python train.py --num_hidden_layers=14 --hidden_size=160 --num_attention_heads=5 --num_key_value_heads=1 --head_dim=32 --intermediate_size=640 --vocab_size=1024 --hidden_act="tanh_gelu" --norm="layernorm" --norm_place="pre" --norm_eps=1e-05 --positions="learned" --qk_norm=false --attn_scale=0.177 --bias="all" --tie_word_embeddings=true --parallel_block=true --extras=["capped logits"] --init="uniform" --init_std_qkv=0.0627 --init_std_o=0.0 --init_std_up=0.0627 --init_std_down=0.0 --optimizer="soap_variant" --learning_rate=0.00407 --beta1=0.95 --beta2=0.98 --weight_decay=0.11 --lr_head=0.0149 --max_grad_norm=1.0 --warmup_steps=200 --schedule="wsd" --decay_fraction=0.676 --decay_shape="linear" --final_lr_fraction=0.0 --batch_tokens=32768 --max_seq_len=1024 --doc_mask=true --train_tokens=152600000 --max_steps=4657 --dataset="wikipedia_en"
Each number is 500 + 40 x the weight over its row's rms, rounded and kept within 0 to 999. Layers, rows and columns count from 0. Numbers have three digits each. The size before them is the row's rms in percent of the matrix's.

# layer 11 attention output, 160x160, rms 0.0882, rows 41-128, columns 0-159
103:500512463547507501491531403487506505523525447455552495521517493514533454467523490447478495566502492578438540497564437466488547463559492538493477502567471469508432543500510513433491526418469480552569446461481510488485538518398496560507592543459468536462484545537532485525560545446493498484549429540500498415529474607460567538483533463550455473528531451519449589464500502452484516466493549533497528518445510496497570476443430507488486483550477475579513508482534536538477479533500506
107:500538499477468469498459501529582536437484542512549483497495511547538514446504485503468457462511528517411463490501453520522480450451571501587447514490486513559525478552507576469531564458553476556437477465517494529561463474467420501483460567514521540641441463420524491483536519567524480556486505510508505556520571436560514492555473503525460540472498427454550442516445503519461543479489534473533528502457442511469484529549445564508504558504485470491532539474562494491460486529432457
102:462404492554474535477535477546451515488431507444459471506559512534515487553485490489419540537555528532510515464487525555540528494506479513477477470474571462581496572530473441489511538511465494427465447457533545519490562481488520516465523492522521456506592490491501534471476471470466486498502532516483487520529487493544558508509566483594490462564450458473549498456497505472486526512512439496608506582487416484485474463480516502595459503568480530391436467492480548541428573507458458
105:475502543449406442557512542495489499526497556485590505423548476499465485495471439479530478510494527551505539505469466512518502455578488457461513480485568443488525496522390511546512453510474527411553545507473479465395514493495508533521506507422546533565454513489483486457518481478490466478539517539556537505512512518525524451498543511460544486543531510460532507550490419489569575457528531538435448468419528536446450521450466468435510571541525446570501479463548518479446532456532460
099:534553533503406489517526483489554522438517442532446468414526558532469476540504474524544489484473445511449545547457470490520533430434510527503449514517450495521434469480486501422496468553480489493527510538558563447493479512408494566527490429499539558524513486530550525454501451565517522586494449526504489444496492514435507496502518538575505484551455497513475482439472492526541537541362454520480492435560551548539462529486564504462521461494481467494595513530544494528472509515511445
111:463532481482466553516499554497485527501450490491406466425434515471561451493422498469588507474541546431511489544527518491437464485480482498483531541494489513426448545519483520516518513500552508510582518474558471533555481528473505438541495454515524593550522568545509557566514486441473517450480505502539550510417495491521490592544518488500531496527458524462464491583444521459513533486427455479460527518523517529621498578525497469544514476499526494440505466560450545483571517500559489
101:477471476459585478469470449482478528528403459505506426484512452488466608471483483492470431503528481498452516468527560490531532469513514563529511554561483524475512518469545502531471450481448486516532505464554517505531502530461526431437514491545487498532501538559483562581461520453499524492447566526462434518500483446461556568509546485503509497466447555454481509510419540488519492549534587485451488473461439423558524539428501514541483422545547545519486517423468470494485426543552459
090:499477484449445543504561530445461540485510474519470504500487551468545555427483456568499478536519523538499561530528538455513531458469543531501438475494542559471483518527493553476441516474550524465526553373536400521504427484502481507519536509521546469450492485480476449568494462488512478472531436454470526489474568475584517425535496488500489503470413435515485418482507459495447554543495516513541577476529532501476486553509488470555500514510551553494547508568585431505526590450483492
101:499501493399457430481480495481560522587542560528542461536521495553512480461419488446503523513468440508474495455494473530430502513499558572527517531481571524502495469512498508478521514516521490509520477493446543514527502484513479486430437460498545435631478492578537538488457524468556511563479506533491519491443464474551421499425397464401450491413510486449476470467517580445493569512524538543464521536473493492517535527443501566502530547526507543510512469549524533465512492485517509
100:481456461500504440495437473502535531489540480493529527495502428511520534444488524487520533520511573533502518534486511503561462494519451523466491472515500417448539561522462495574511467440536558473560450478463506514453494437430465569483480469437418405531528567464502516464497489470524487495499489556472580554448561486573533463506548521491446530490532472520465620537486509536571476467504524424507535553496516441492436513526483468477562529477570484494456452476557448432501474523446448
093:486493447547492508416485493500474518442533452471561426488495485529547468506564549534446495514505501560432504502471499518514580559466477478485503554494518511487516511549439481438553548490509527464474522490481425417529550441555527572485517509495524506524493472435513449496488561493499461507536490522411527548597529478454539483479536473494471515490511554492518484557488517457582528582545438464610486519494531449460532433516518424558514487530526456467456482494460562456440474453424520
092:510501502491507488467428527459512477433525479519525494501547478439523454412514488490512464524493505480545528540500490549480526515526472479475487534456574593486513463534541474510442443495435484566555398523446396619520497480435458442456557462488576491498496557518539467423504527483521447466455426558512534549489513464508501524529490533479455484427465486496536460439568500503571469507438543475513435442503475489533559511553509528493503456455500479487500567512507518512483498526592469
093:559467530460474499507512396486447507494513472504492495473516482479527452515499540501482516612500469420509513485508491532516455469465518506472477560523453553510501444533416493445469485486460508485520597473511498445474514490538550490497587432444508462537469518477522475462507459520549455530439449544561460412544436517483501499542479509505525385525534530550583457507541490483423505556468469586487491474487467464497516527447428503482492458569546470570522446526538477533505502436498426
099:532486461469448464581449535547495543490493499486470556459551518491429531422474493464527498515549527491517472505529492554521428513468485540526504524523480493534502576515531571463456561434602570493506545503442446479494528516509473504395476469567491490508416511518402508549483448548533510493523524560489512538465479476532507479517531500524455568526583490522514464474447514545527446435506516485468481503505509572527512447525518540514518482399570462462527486518514521542548467592415503
108:458491586520496524473551496494497429505486545472502513599382545512503580478551529553488513511449491528436492447468479442487519502581449532514528527512494545524509402523495491540506504454490405494497480437457468525456455573488518445486423450489513402499492434490479507499410495485469488477480504471458514529468517480470509467505487552462526499520486483456495467487483535484554548462626501490582483511489516494433531539523539511508504438522581562518482568526548502512538524464538527
111:495415504566458498515431477418535527498509493540477445541565430424500504515535528502497545553485508525469478549510499521519516483481483504511470469502466518575573509540433475487494529463551567525524550517540529540450467509498468507529519427523495518479480432412453535481475499449572520445502488477394456490486565532546500512513492445483514567542461436520478443491469495520527500380526470524508531452487518502510537530502500492482621550521503494537565498549541462471496529387551475
095:441507512510404470488531554514500519461523511535428455439501503413480509431504547464463545541539427511496490563508496490495573475496507543446483474538536548481549521481490554502443470510448464560518571537453461456401499468476504499539591417594463496500519536493474534498549514493490427492465410456435520526501582549483487531517466486530533509511522517516518476520501468474475493528470573521491485482494576541581584545493475525496555500493460461476475522482477506461569563504520428
104:510461483492540536469512502475415496532545496546541531480464499540515441502538440468521561488484475444471488460502530532527474573554534432559522548424492564532534539485460471511601551528525553585516554485506505450543571419511362450534512541468533466486468524511532499448568470497504532476473560487505474532441439557465533506478471490443447456458443467522541484478535472439469450546509485535508433519465511470503543454538509461489488588539452513545471468536522508490515454480494464
110:484477496442442550525534513492552555477490497490474459483496468481479540449510514501576505488452497465494535502484563470521459523451537489506488489497494523489507487475512476551566542540524512422457551489571438464553515501501462448547552456516475517540566471572519469443515525542500549554521478425466508439390515542562497502565514469496528452535477461521548515436487483482408489467550527479498506483438512544411503487528421515455520533554437434546605437454582529513505450454511459
092:437491573501504512466517443476444466553429544530536547439483490510507483503506458487534449458491564464463529514519478513528516513510551435521447496512494474430443506458474484487502512517546510532461547509513498572484469461540502432535525539488475428507569537485475474578466602534540503509431479535453568479416466539460495464514579464499500431499459594495487491411561570478507524498427555506496477445443521568457461518500492563498552419524497549504539539487551502523462461489539487
105:498510452561488502505497517396480483487494450481488453488538510557412467532490566510551508525470569513553472552519445499507516539498516534540525508541446462480451579530551608512514485477601480479431473564450525486486412489484544524513512522492514520481477575555530531431478501458511514541479480503523483462513514555549496505451499515468483533550486470459488497457464529482480493544533494494461556495420503523549506429441512528461544530517498509464569399526524491460492579510361521
102:452546443557485516487508531457535428507491464433514504477524555474485543473559532534525517507497477495497522507507520449474462529451504516522514520524512468514544519490471536462535572535528509537530524507449479505549584485489610528514501422449494523570556479509451538469522471505516562480454540490445541534470576413525529460551470487587508513482460477516410509576415496497430578413444566478546540474467492532466591447531533551544568538512489464452482511497482556519500481480504532
091:427517488480531493565471533532470512484520494559460523470481541503501538585409558552555483590520509490449480448520508493514485480522539487546455448454507487517537493466514538465477495421529482518537518477551489475494507514523493458434503459584446550492577462460501579583462487537481435493529505481503513507552515456476511493429484559565463442398555468532599528470516464512496525464541519518542530503583452493474440460521443517470518472540503471553575462466507493551488430562521516
111:522508536411503530526556503472475458516503466476451527480480469499541435465503465514562506530511509444433528525523492489444492513528471472484558527505517557517495544544497491617565511506477434484511583550560505498513500526456506497512510514510534498418579438498477598502473436446450485455536503507554518413540457570507461548512566485437521530500530502497414576529517478464460479454474491519550521444454432493513506493407500476479496398469493590518558516510466489533483486494561513
097:481455462425453505552407548456551517470522424511522499549522492491537491493498508502519519516504511497460527509481561572531539568525527557608424558467494461521492557501507479488510514480478456439574543588494444516506403483471571512464570464500541402448479492513414522524486493517502551566455532511483432553429520487522474445522551548492508479514485516472473563437462499483545454545549539428489489565521570484505455502518467521491518539485464467471484505494511535522470484491436466
100:501443501457548558479517490509549452556483535473469581498478418522523434545477451515484508480480540479462510475604539472468477490504567529481496506602466502440545463546504476520466525470528467501621431550492419476505520498488499432500533509507465535504514534537515502589505478507483532513467523509559483456481495522572505498480555489488527441510499497473486567457513500459467525512538512557554518566449459490448548450437489517535590464481497551516411552410462517505441500456437516
100:511476477490426466520531518556522491521524449490557544451486421491584499480462528484522523574501456506536453527481517520554481489428544518480476459508582551518480427489544458402486503499448551492539499505559521498496430482544583508501503487504509518550539464517443426500473507513513466463511546541605507465437501503500532486469492490552550464484485599527468520549496491442526557509535500437488511545533489512525474495406549530563388441502464450531507520495547568552491498462569505
098:478452498542436500479497510583563532548512450468529437506499509483484557456488486523480443507511478459502488566477552504517473510479536511536547572536478543449470547573542591492558554552486492489583539519503432488465474490479477479482481470505477574510495518526482455572458483496572510484479524504473497491508506474521508586514525514510508503486479518502446552565592550505540473462523584518466474438500554524546446513469448384504573382512506511517464494459525426516433464446532461
086:534565555436428549530451489537477558447602482477467433470485460519509429433487492490532589495479535462472498535484452528554493475508530440542547574533493521501511468522507495523521543461489496461499459521517488470574449526458491524485488459566522489542518519538501443449530478490535525453514516465548468498515545438452549579492637551524562468498492487463494514492489477482474466507499420530500485513471459436569448514473539391574418508538496508479484514562528536514536528483524485
093:548544482458535496484468547511484503431493509498508509567401416473414445510473503453501530530553561570488472528489558555536525530506522504492490478429517575528493501494550455474561584470490473463444465438502517447538563414522561616530433531488460556554500497548469444552511564441554538503474500481550465483533443487456501480462460559537472510472510491509544501524516499519518474484486522475510504513534513464531529482465570505587438559536494499468535523548486480503415499512547484
097:463505507453466524475496434534512453418445497534470486500546537490532494550520487493485453483575531472541543492523489539457455474447477560425549497546459490455538482556470544545404463502480469480543495481564462495439541373590518494457490458477506521574429562495518507524469475510481472489535556551499432471534444554508539535479548524544480503454474521421497520506465499470579515504451504495519559549496449516489573443529546505568472517480582581494477493439469484471513504473538504
105:488566492515482567521566589474523461505486485496459475484457442481520483441456487495533516553523556499495540480446532577463475555486573547489432523476529509586467510444537474476509513547585549458439496514545408577519489527513447518444545547534501530530446558498479501618484589532528543456476422467499513489489417488520429493485492487455492520548556512505526544448511474496480509417458478521455478445518486485555532519511498560447498480496471497473473464572521500494450541485528462
099:446437552510446539489500496459402536569494518498478471498485519536507473544579451447465501496534522490482478463581385522463473593487501483472524534546523461523502500486464453520461493426520530535524497466514435492517521466482410515496532519534563529524476478498547441425462486517531410556495509450545531556571495566538486509484459514439486479431517494514555486453533558482531478534415531562475444603475502440532540467511480498491482547521507554505498547444537507448484484515452518
091:510523495472532502508529475493466507519450456571534511429541506507532554545523492491493558505444503523533488475458493480514492529599532558558479491478533511553578500431525433527531581529455542553504529490520648511520595522504413520480464520488476519593465447479485474561555487499441513463456527473536503479474424545488508474472483534510564461505456528530533540467532477452496475452529471415499488472491463447502485483478493501500419517496464433585421483492462495523552541542461530
092:427532483500489456527505512484481533434531438502479462468426548539515481502509505446466452471471591484576554515519520556478497507457589512459515477519548529480498459532413521479516417482523472481459558490507506499507474545557566491407540554493534483533499469471492556543580493512494465579549530541434508510478511533404595383487545452473541532505526546507535412510531428475498480502553475504502544501497465500519528462485502533515471555458474499424491497538493494551540508547510550
100:503564520500507473492529490540454487469539478526460519457541575461576453490510521561511509428509554446477471520507517581550502525457524497511473543398538455443515493481492505463488550420534481527430459484404466479448496443518512573536491428435431465587495478480502496489488580416505531510484479513518544546509486517493508433579500437528507595581467533526463527539531507460545443483497456441524512499497483459517496513547530466528491507537401453517512488523503485510434492530471551
103:446433507492477496527458561496516481549511468552533488535529520478504468462444536533502464468602554583488492498515497524443434487473525514472473528473512443458433493500534509519480446539514418557537540475492473529561598490476488395438620464402606489522537499533509466514515533501487486500419480516437512488472430497522461527557486498488534419507502531490533476524582522496537442518470499478499505471450506490482525461528501486494482484495446569523481504500429493474426525566552514
095:526556511437508531496527516451467506493514444424564543499513466537487529479482488519460453527537534462437492552505503499468526504489479475498522467552516415422433471545451491503541493511471514459404537433450420446451493504567534546460426526451571532539522435548442538489553514471498497479477549582538512451561435587459510521487541488520500474546462500496444572484557446524466480518533497532468541475477569501436503506475468538545539478493456503520526499452543463441484527460536415
103:494480469452576555435488463527455563483511501514479452554511514485527457484460451470469458502529465569481495551556602530480552571484544525480462538423470443491521446495530579520513432480458559504411529490386500535457516484412491492545499438526526476543552534441465553474493553495523497495525521503534492513461516512551531504503461492497536526439504498552517432498463463513538490532498530562495522468500518540454432419466549522556477479552468541509445478542437517599532513531526497
106:591516524535538563547516569541485496536514489522537571448488471424518581539480541509562577478478461460509492493479541451553518516479445445484501421407594450554437482486497465547543449542473504503494440443517448450549490426499581515482488488454560554469521539445502412520484521468477552498514534504500489497494558437503454496480528475475535439517535465564573423544507526501563488488439462536494501546497492467481426467484506524488520519505447503449528513551482511505543511489505532
093:508549528586543516447486509489485393536490469490492514496549500538470476499524524498468485469488598542512502525529522459544436484511446511535493488523549523445522480547489507484506502501501504431454476544485437470528519495496496566512467485497521450513443378483443535405598561487505517544476542509431477458509572469473430506464508553499473434561511492453534562526500484534551536459499486446493427474560486510509487541552495522513442473566500476546454487564528513432430555537580454
094:469472480499415555517585537500498440530510501491505477501548536547539512572536449495584483528466439522497534545488442501479515548472442540518542520509548476495478523569505521477522401494501624491444526459475462525486491414448418482478538469517484466463435518516481510455515447524517507437482510478555489577556456448469508494548499560495425463498463463438489499473447506505544476493485576499521501505448501518459529438522513455463582534561531541505552464460451558531515496494458425
104:503528526513499555498525521521492484537496505495453481438484495421485442542439486563539429449463564526560538539482553477496455458425525517514479495516403515516578456496452500516438477523477530477447453490455506489506487501550489474509444446496488502513437561455496524523498520514507629583481452469521520465473521472491456476498515506527534462584527525500575561531518478416484521512461438468486488455477552527502532514567447455545519468463483430458534509458464483467446460458396417
105:515480520599498563528480522464495449560542496465491420512483435509482475471540462497522530494515509485483491504470519464420552497484511433539494494561478492494503488518497458490466481603536484397438583434471543535458492458479482408476476450602506513532534469520530442493496558511459498466517487485554472496478492510616532546566516558484501510477477564575465497475474527466505512471475508496452479529437541513457447528548482540464564460442597501492457508548537483435495494426486484
089:456571517428488452506491462556505489456492602539458493490480531532493508446570516457436508503494500454518512476482517485505485481478476411474479483453535523539513486516433480491588574542436499515505588486489510447550422531552530536553502528591534499505462536614493469449524526481459522471527495483496451453505514484585569541470472547546554538482530491546536479565510501565472520518486431541521540541466433469469442480476569481458490488529529502467429519468474476455470515422515535
108:486451503598433509510456521484540483569535455456440500525521500479456528496491500480513481497417582535527502541478599516484452431506421415533530556424548477534454476482535490548549540481497533504538504402452506495505467453426492464493549450548562551567518520505500542461519517439492506486480513508467502499464517528492564550449496483540542487469449464548548463497541484462531508471510460536481440496539520545519568572566517549544504468473504546452507539565463521532471459539533581
109:402488455486439467497499454505464519464473470473450504500578537512517509507500506473499487486472511508463485545467551492520534543496511543549465458473567491574445484544536509450505485536508522477477537462530530467524520573467578517479542524506489463426502513553591514496491616536536470539493491542441500591521490478426532513536477521525472477478463420589487474501412540546503577471414503511527556495450440499472568474466439496535524557533511507538537413463503498503457436463519555
090:494563545430481510465499515499581514551512500521498507495446421471514507421516502484539449558510428499508487527501507513546512505504506559532531503505473559495536535534535489459524415554526522497502455485533466570451473558507558469529511553470476533510548485493415523480461427547522490508488518560417514534503493424545468485401487491496520499489497543433448494510500495454501508528521576469496595555491488548519642533537568529578478487427455488426518513542543494505490566459516487
114:538493478534453517515506448535549500547495517574531451599460478547471451453514497525506511492521511525498517515492408579504568486477557477445431460477470484504495452479446513487458508466443449469485436500497494551581547498464569486569429502512530499554523455481536493514429465502416457520524447556465539467479428567486474398477547489536482486520478481490564523495522504531536492569520511494464490519560427493429410534488540491491423476502482512520540514528558499580458558519497475
094:553536531503454485505463544445596547500506533495482482515516506490487516464486538536511481457542595465533533510506546484514516485535444434498510457586541524434455537557504463530468416503480486484587465462511479513578569511556517511554486480564506529508486446509542502545565471622473489553449438483474567491474442510533478458439462550532532454524531518533500445448523504518514471528474473563493528459543538522444474517491457527414594434502443513501494454465519485501478536511528432
097:452534517517504496476507531473468494448544494537512517647503510456451507521459519535469510525513467517473517534493515537456498527423493523439467452476506514463514463538496507476457536511466458444534546516490516416584436473510577547542519515462494454534531488533514441504484541485447551531521457515414578528420468538428496455564498444445499455480495534525537499523525521495532517463561561521515507478426504437506578399449466471536534582481494538515549495477465496574465450518464447
102:477488494453612456378490493511469436574435486470517484487491547503519434557487520505519432575500474485460504517576510516448535480454490534543472512586524459437500498564458578521443521523530544489538545541421501545544469469563516501553506617561431479522504460516439543471528503419494480457496492554511561485516449523479487522467534464460485460470521530487430533517498516471501495494507580492514515458480521458585550490484494510527469476574508511516497507472479438472510529505462526
094:493547384511516479466566465505432509518477510484512523520407489531506530536412513533487517489490524554508512482481586502520552490460493504519455500485508555438529518466475557428512544473565464503480596499511529595485485475490434479526480469462497484532641498548500518498495478519507574531551531539505563467397453499512517513499498465515480520501549490497432544533536551421473532440480530470471508540523402461587500506486481461506455495505554471476475491554464494451527542494439495
101:514508543493503466513423504550525468490528484491490451478483603527504511453483571518468504453443503442530529561464553484514414527481515522559420491471488469507485473419503476479516551510537459443447422475522480440594565493445506608526523467486539543470462539517469504520393518493524480510498412429476478544517548420515584547476489487576531472497479519483522483558461461493463494521551525527494488499454496444503524450546489474601478504537461532478486473498497480570548502523541509
096:489454503476525504533563506531512430474467459557542486500487458485461475440492485554516491485539559523523536525473500475495545528490472462463475498524544505492483497552441476392495497501420462477462565393480544434521402482503466560548525527420466513590567550615492479532603516533434452472434506507517475538495505509486488496525555474492413473491475499540502537513532515597451509520465468517507519498423437428547467468485577500517527540502504492537504493494543487475465513522526507
097:552456435500522514439478546561470478408495501537549502486524502491551547506477495534484491554548504548516492480495435475477515511491526518495514472500538540480485438561420509378499553455538496483527520560479473525528429513489549523508520439491511440439520498515518466469522504467521490480553421531461566554529535569434447507558476519515480545555503466465500364531475508515491540450450474475486519452524570453437483583535548470512526506521536505460438538477560427499499544437519542
088:489548431526558492521541584511522515468484537507451495532531521564458480581560533480512514453514493437525549515559434540473510468496599482415554475524544496531482514529477479509523424440457445563533512430543470497479491566451462504527497476557597499461491456514511459432607518481489507516454463466487516505533526544478518520431523526447406509446563417528466506460519435454553590511523485519519476538458503495464449503486533464481452518513493512507513488529479470501429513479479543
093:526524450506538478489425529512543568472511515495481557442500533485515422555521529423526478529518535523450517464534452518476482532502482535510538476550464439437510431590537509517497533526550502504469576496438469588476525484446501576560459443440501488445474466524499522488464499464555503485438444458537525475529604500458499519469495485500486450424511494470560438397492485479504506529435489490540481494441455547470598441473482487528474497508536566518484560510450498492568445469460489
100:456477594518513546487448456528572499537510599486466541497456502550404513512525513487485366530489501566499473492472485520592407440453499499400570518479499511451444555505443435517519439510525469502533504537504467511477512595506472599522498501447513502494555467478506529531482529554493458470540483477483494501504496497528491510447529503496576496491481478476510493486415518512529492491516489489471424512496467532449520496521484448503507498425562555487548579518501576476487472529541561
096:455417500457460488538523532464419570456525432538524497590478453575461480509491534570537535451428537518479463472475418405512499530520526540538495489517536514508480500453487499433516524596546559479538525475528568514542519485510480532472521402448531438442459514439508533423446495556432519557482517434492496484439539496511482465515468499465514512479488505508542491498482598471478533531490465441452495496454451545477420477518520497491499538463468485508482538487463568461441526532477501
108:485520508474528480570499445446582515535474525501501542457526490541456473478432497472474522488552552492463545548511433531521477477542476483545476487508507373513533539489545515561494454514494547538481548514399628466473590462533479536527470501577492460515493516530478469517428471514471491529377447493513471491456494493512498445498501490566497501497506500510539437562459573422534430531478557476508481469483541495514505442554453489503528529555479513528550480583478543516471494510473444
099:484522547499484492426550465535576479450438533487498590555535514534516484531535439531507519462417510482473471434460468528571489476552530512493522517390497490557493524488538515534506463514543467510483505499552560476545483502509542501500559516561532532477457551473479403581491459590498516510559536505471498505500520423541502454483517469504497511416574526508504548512395512516474539427553481484483522494425439486438502466483529495552453450515540488446501535487536577516538523450543548
092:601513506539516542512413440446570504451511463514446511500518557479550473496616480554531526479463488423562501545493516530520548478500482538519475479470523551527498481491458473507467451539501519469483488484464559468532543497503507577523482463545548560505449489571498498509526468473411560542501547484471469496463496458547544525455534496407534491462505478516517541495557514450606460483501523501428513526463481515540469435481557472517558513443463455500552472542501419519537549512411553
102:475492412498537526450458483482472547475585491499525496592509554583443503479582541463478510489448604500592503569485500487488502532481483476514537586529529563503452510521536498470511423520549539497509489476518518468518515518480472532478511537514458493413481523538467504468511553489484494496469535458488472543565488513496488481409441514468433526479532453496550444453434501571595524427484510473525462464517448451495519531569544580568498525451520489484438458516544445480475488466513509
101:524520575485515467506432514520527501474537546484504517506531553528489505459518510487573526498419479500537498549609572501518465541551544483536574551458547568533510485509502495550532436428515469461486499519439449472516489535493474512473474428524505453460463474496439532415538615470572580499537470452478479514489529510494501467467536511470480484482499419506551500489486505499501469434535473459472420513524438579463502530492425488490468522493438425525426499554461582482498510537482559
092:473501499507482559522558438435478495430492546544582480501549531462514523474513427520505517484531490429521545466437475413468552518523472460471448460521476431477533447483440553540480488581485496557518527417491579487464517479469443471585409518433538517537535510515503463541438484579489514490466522480409467502446536543461539497459484553466457466490475416510524507491473503471480454534483542504502506569468540493503488452547595462491462552517523544544479532482503491554523544530472465
093:537502421452516432580487437566483538554533498507487517516612478583466487450502516436490536518456544463530508465482394490554484495526505543456480423545458422548515565511516535439517512484480501563515461504417509501522541504529479481475542531501372507530481494559476565480454531475483486466490446482538525480503516487538526518509528530533579537516430475506537447443503479523533444513576468502538463490490510517468443480471471489465439497515462540532479493456528541532514579550556525
095:451417533540431432440541504587437547570469506500431535547434500502598491475500479451483511518491550478496497512566456478503511489541602533490487554454528471493509500464505507463460537457416427524531474482548538515542472523609532510456553516514550447537526484521425432548546474491495542508560520513469583499497487543534459480498472500478484457498572523465433534587438544515461501545498516488523518574486504531495509523541484555504508530557433504500467538457506481545508511516501502
109:553518499461486499522531521493482522500517508511495434493542505495448544481519485451477500504540519481525544541457538476486443476423445455479442479507571474535512497429517458481512511515605509582545535442538494566559546551479479587554496475490491461492525515497506490558423488577489509484455515480537477527460497484472408469524528558546566415553468560437559524470511500434491521496463481477495563456588495475497515597503470504427474485527450470496498491563411507598497480543523479
098:545573412511537450491568500541514453481497510511507511438552551516458537426463436489427518497469530516508551482458520523553506506516471612508495452405469499462524462455602508487503508564512513498491517435544542519441469525480453512477445489520537482462527522588535423524485491518518505557446463515462452534486514546476501416505518513479490566458466513525516546468530424505497481503497518507441535453517413428484468554467535486520476495505565548555479499555522437513489410491454471
094:534525432435514461454489501573501474581522485453510498522491517424485529559480492577415538516489469533521516448522508575499472472451507495508542474433513509573512499483524454525564452489473479458539525526513521500530450469429564455523490421541449546491474526521513557517512462509445494532496434436452483518549427510473516501487447455444432483480498496557512439375593503460456495501484489500545477491463492566520529540517488491489543545503491474499512552521479550491484555613558450
109:518531565498544469433504490512383493486471479500455487531589523559474474462560483561516429403540486531528453470466546531569491542485511564510458517535516485473494470476467481408414471517550502473515489491428566442470432520492485512437455486503408447499457506491553549509560558527517498501568549529505545533505531500483488491488531571460547536474467514437516510488483458543430493484564480449486514495560477430504494553407516517530537520521527462535526529470510478457454509485558478
095:489519457485486523556468494442490511520514499501609506643398525519440521508473426449526431534434505522567494509533584486534515502546473521490498455460501569505523525466495509515504492551459539442465469505477509479598516514469561435523504498443516490477492554510515508495507408435571520497461491534490530519497538479421557461534445431540526486492458486520456495530504555468533533456481547573534474425484456507475508514464529450524540425435521492470492498498493540476528464463459563
103:503561471540549455502463435466494525479545540470491418589453423525482551524489503427452504519559561490498439546470500512510485483483460414502404549486449536461505535424562443510563572482562473519470507576431527490459514498490483484510537556544444506508548433482499587490453524545479448522500514541532491490520501484521538488468501445469473462488538503489498477446535472489529517570460429454537494475550490456531524498524523539515590511535490486460515496566382469516481472477516465
098:507471537525461480535496498493508431464474513548508499406535461491515490475562535453540454523507482472499513546486548499409497493534548537503499505466445478573475525492499498419541542513548507503536567536499494509491581532512475572541498441591494525466418531544559439520552548499572454478590464460490488459504501489453535464478443496485472528512488464508484460498499433503419471531514475509492437479534454506423563503615435442528396446525478547480479549537504539509480501545516469
102:485505451498532492518519575546524536575480445485529566477475515471486517544457486453482523559514511512497509531512521499478494534459512542527515562522511513461561473430481507449409586483486537525499403445536498563565526477511571490446520556390467513565589463480541551471507522483474508431487434543493530464522536511464466465525491479554512516462486545488507431479535513481460496516464478477503563406538441451488508541474472535567521445452540493423509504548429554557523521566518514
087:503509574424505437491522471479512507612496544498459517510530515497486515488453493515487440477474537526472569552492545461488506546469554459472490518509515550451511502498561547486472503541464504511476535515437533525541509578545476487524402496544463573389524470576495530463478498490512528538522440487557475468505425522463453479491414544523555571486534493510597455489495557501518535594533491540520507533535466463448516558538484564469471475563491503480506505474448526485534514386513449
110:522486518503551464430459407497557552481525534516448535559561442498516534481470539535493515521488448534525483440467536555551510524514467516520499453499558449529581442437412492528466517591463532524457445518532444506468540529448488487465420513514483429469485492472469507490517435461508508490495473487547543518557500512539425528459500517488438474465458514439526535422507474483510452434497470525532436451512593512495402466520589446543466518522497527534453538533533501530454492493524439
108:485459487378496463556514510583447497415446442517554451541453507533542455510524519510494452485501440442538503537504512468491524522550535556487533478497486471496481390573505526550492460478407475520522494551527521415475491481537565487519475459540547494570481595521521456523509486473477408509513543517505486446472520473505518502517476519486465498495499508556499520610461469467533541526537550519463478476496507514501490492478550461558443487525508491516449529489497508458484477568636566
096:542512515504409474561486386511513544466454586532497496504507499515562474488522470442469491482546460489507480460440458522567535443492517548537550443530467544457506488518530490456544514549500439534479470576500509495485517468546434492527485475482445497503537462465462486496450503522445477492492434504534545585525501506454553487565478506460503448500483518565498496464422489437498467465450465541548415549464474528406485482499515492459524457494545520445447511473468614538478572476444571
100:517531507456580528474491444529421461454507555437548509506474509514500551543476471517442413506551459467500501499524523471533441517501468502550379524507472477469482555532539484500448532534613507594469467481501466509476506519448519472490553616452435554472500466469496488578484537573483444468548446492544541443480518582567475507478490450520516481471500498479507519452494497508543565530505448508510475457471493498440504518527472589500518434496485505459502433480527518438502449506560478
106:550445518506510485477459463527566489436447511495479524547519472523537443523516547517518496439479539535493533443568502507501553461531522537450524484536484449429481559559484523582474498486446493494494450489506513504466409464508487464545565413488480470516572456523582541428531476500545539463422542453498459440487566546474429489478444455579450541451540572562503528482505499545491504519467514517557510518449497472551475494548605509503507502491538583459480507429508497462488493523541548
100:579476452546524470440461508496510456514595508487554505501506454508514459481517454491482524519522474523514510545574567486531457526473535454512448506489513354492560518519482421537480491453531527515545539554486533559454475503489495550553527478561475464506571477485436501515495526469518505464567461458471542406470497526484453489479543517556448527478556500501498584530558541479449427526528495456477552528529468578480499418537485448508499554444475443538552449524512463509456542528504570
087:527480426548525480515505525501542503460538550466477517429494510498555547484467465481468552571491529458505498534507531485495451427539494525514553509539437520451427517575481467474551447448513516448490481487575373447424539416520475578526531450432528554441509473479536574499541551501491523540505479511483468576528469500537546534505519487505454532525490514557450492502475473485514516475586510485531544448598535532490556492529411492484570559431523499446498483484495496507545466508516501
107:458535531512501460539445445452453587485530468547489541502434499495522487474527432535507456437537474507455515561571493413583506514529502457577518512444458454480484511540561473569512502549452532530471492477537591493544542529479492446490471490527548514530487459472536463535469548451498467556476477513536442460513458495457539472440476511501522490486546461509567439545385516412523450526490533494480460507538446569471526527476555540542518500507538462492481473593461520511511520581506451
105:529529583558486473457504601460516532484525477495477505506456506530517586511483462531491457462536502488433464563482443492493479426482563457490475475525513482524510505552554539492517502452537514533519465438450498558498465524577591602531560536507512507530562424521507412499520530497508572520548530516531570527515560410486522491457526511429532480481507486454438436547398523489513593468468459488466488493490497521513486509523466495478522475513542506439479484494586544483475513507488423
098:502495487497498518488414566455563497517493508452537526501468485543394532493474487445480453501456476543516469500491454485480507464495511553522482456442527469494510505485519482451455521473503458494480415604491521509505522530515456495502513493566571462475521504572540464526605586508514562622516500511431569476430536587533430486512498475464539458537547485498491494453510528598491554505475512484499496481555528604448505518533516520497598487468491492490462481486551510519427500452476480
103:457456492477553473477456460495485455515432563471472502481483418506491472483472513463551502464476511469533512522503591530506461440495492461434497559464555526516534554543518430517584514515543521569561475479456513520517569545553532512527568525523499493501620472459491465535470467532633487483519530544585495396456452484459536515511518499578477475487503524543447518520503480529434486499528493519540500533492493546468549508484496532474460522540497478525492491513571519491459539367507475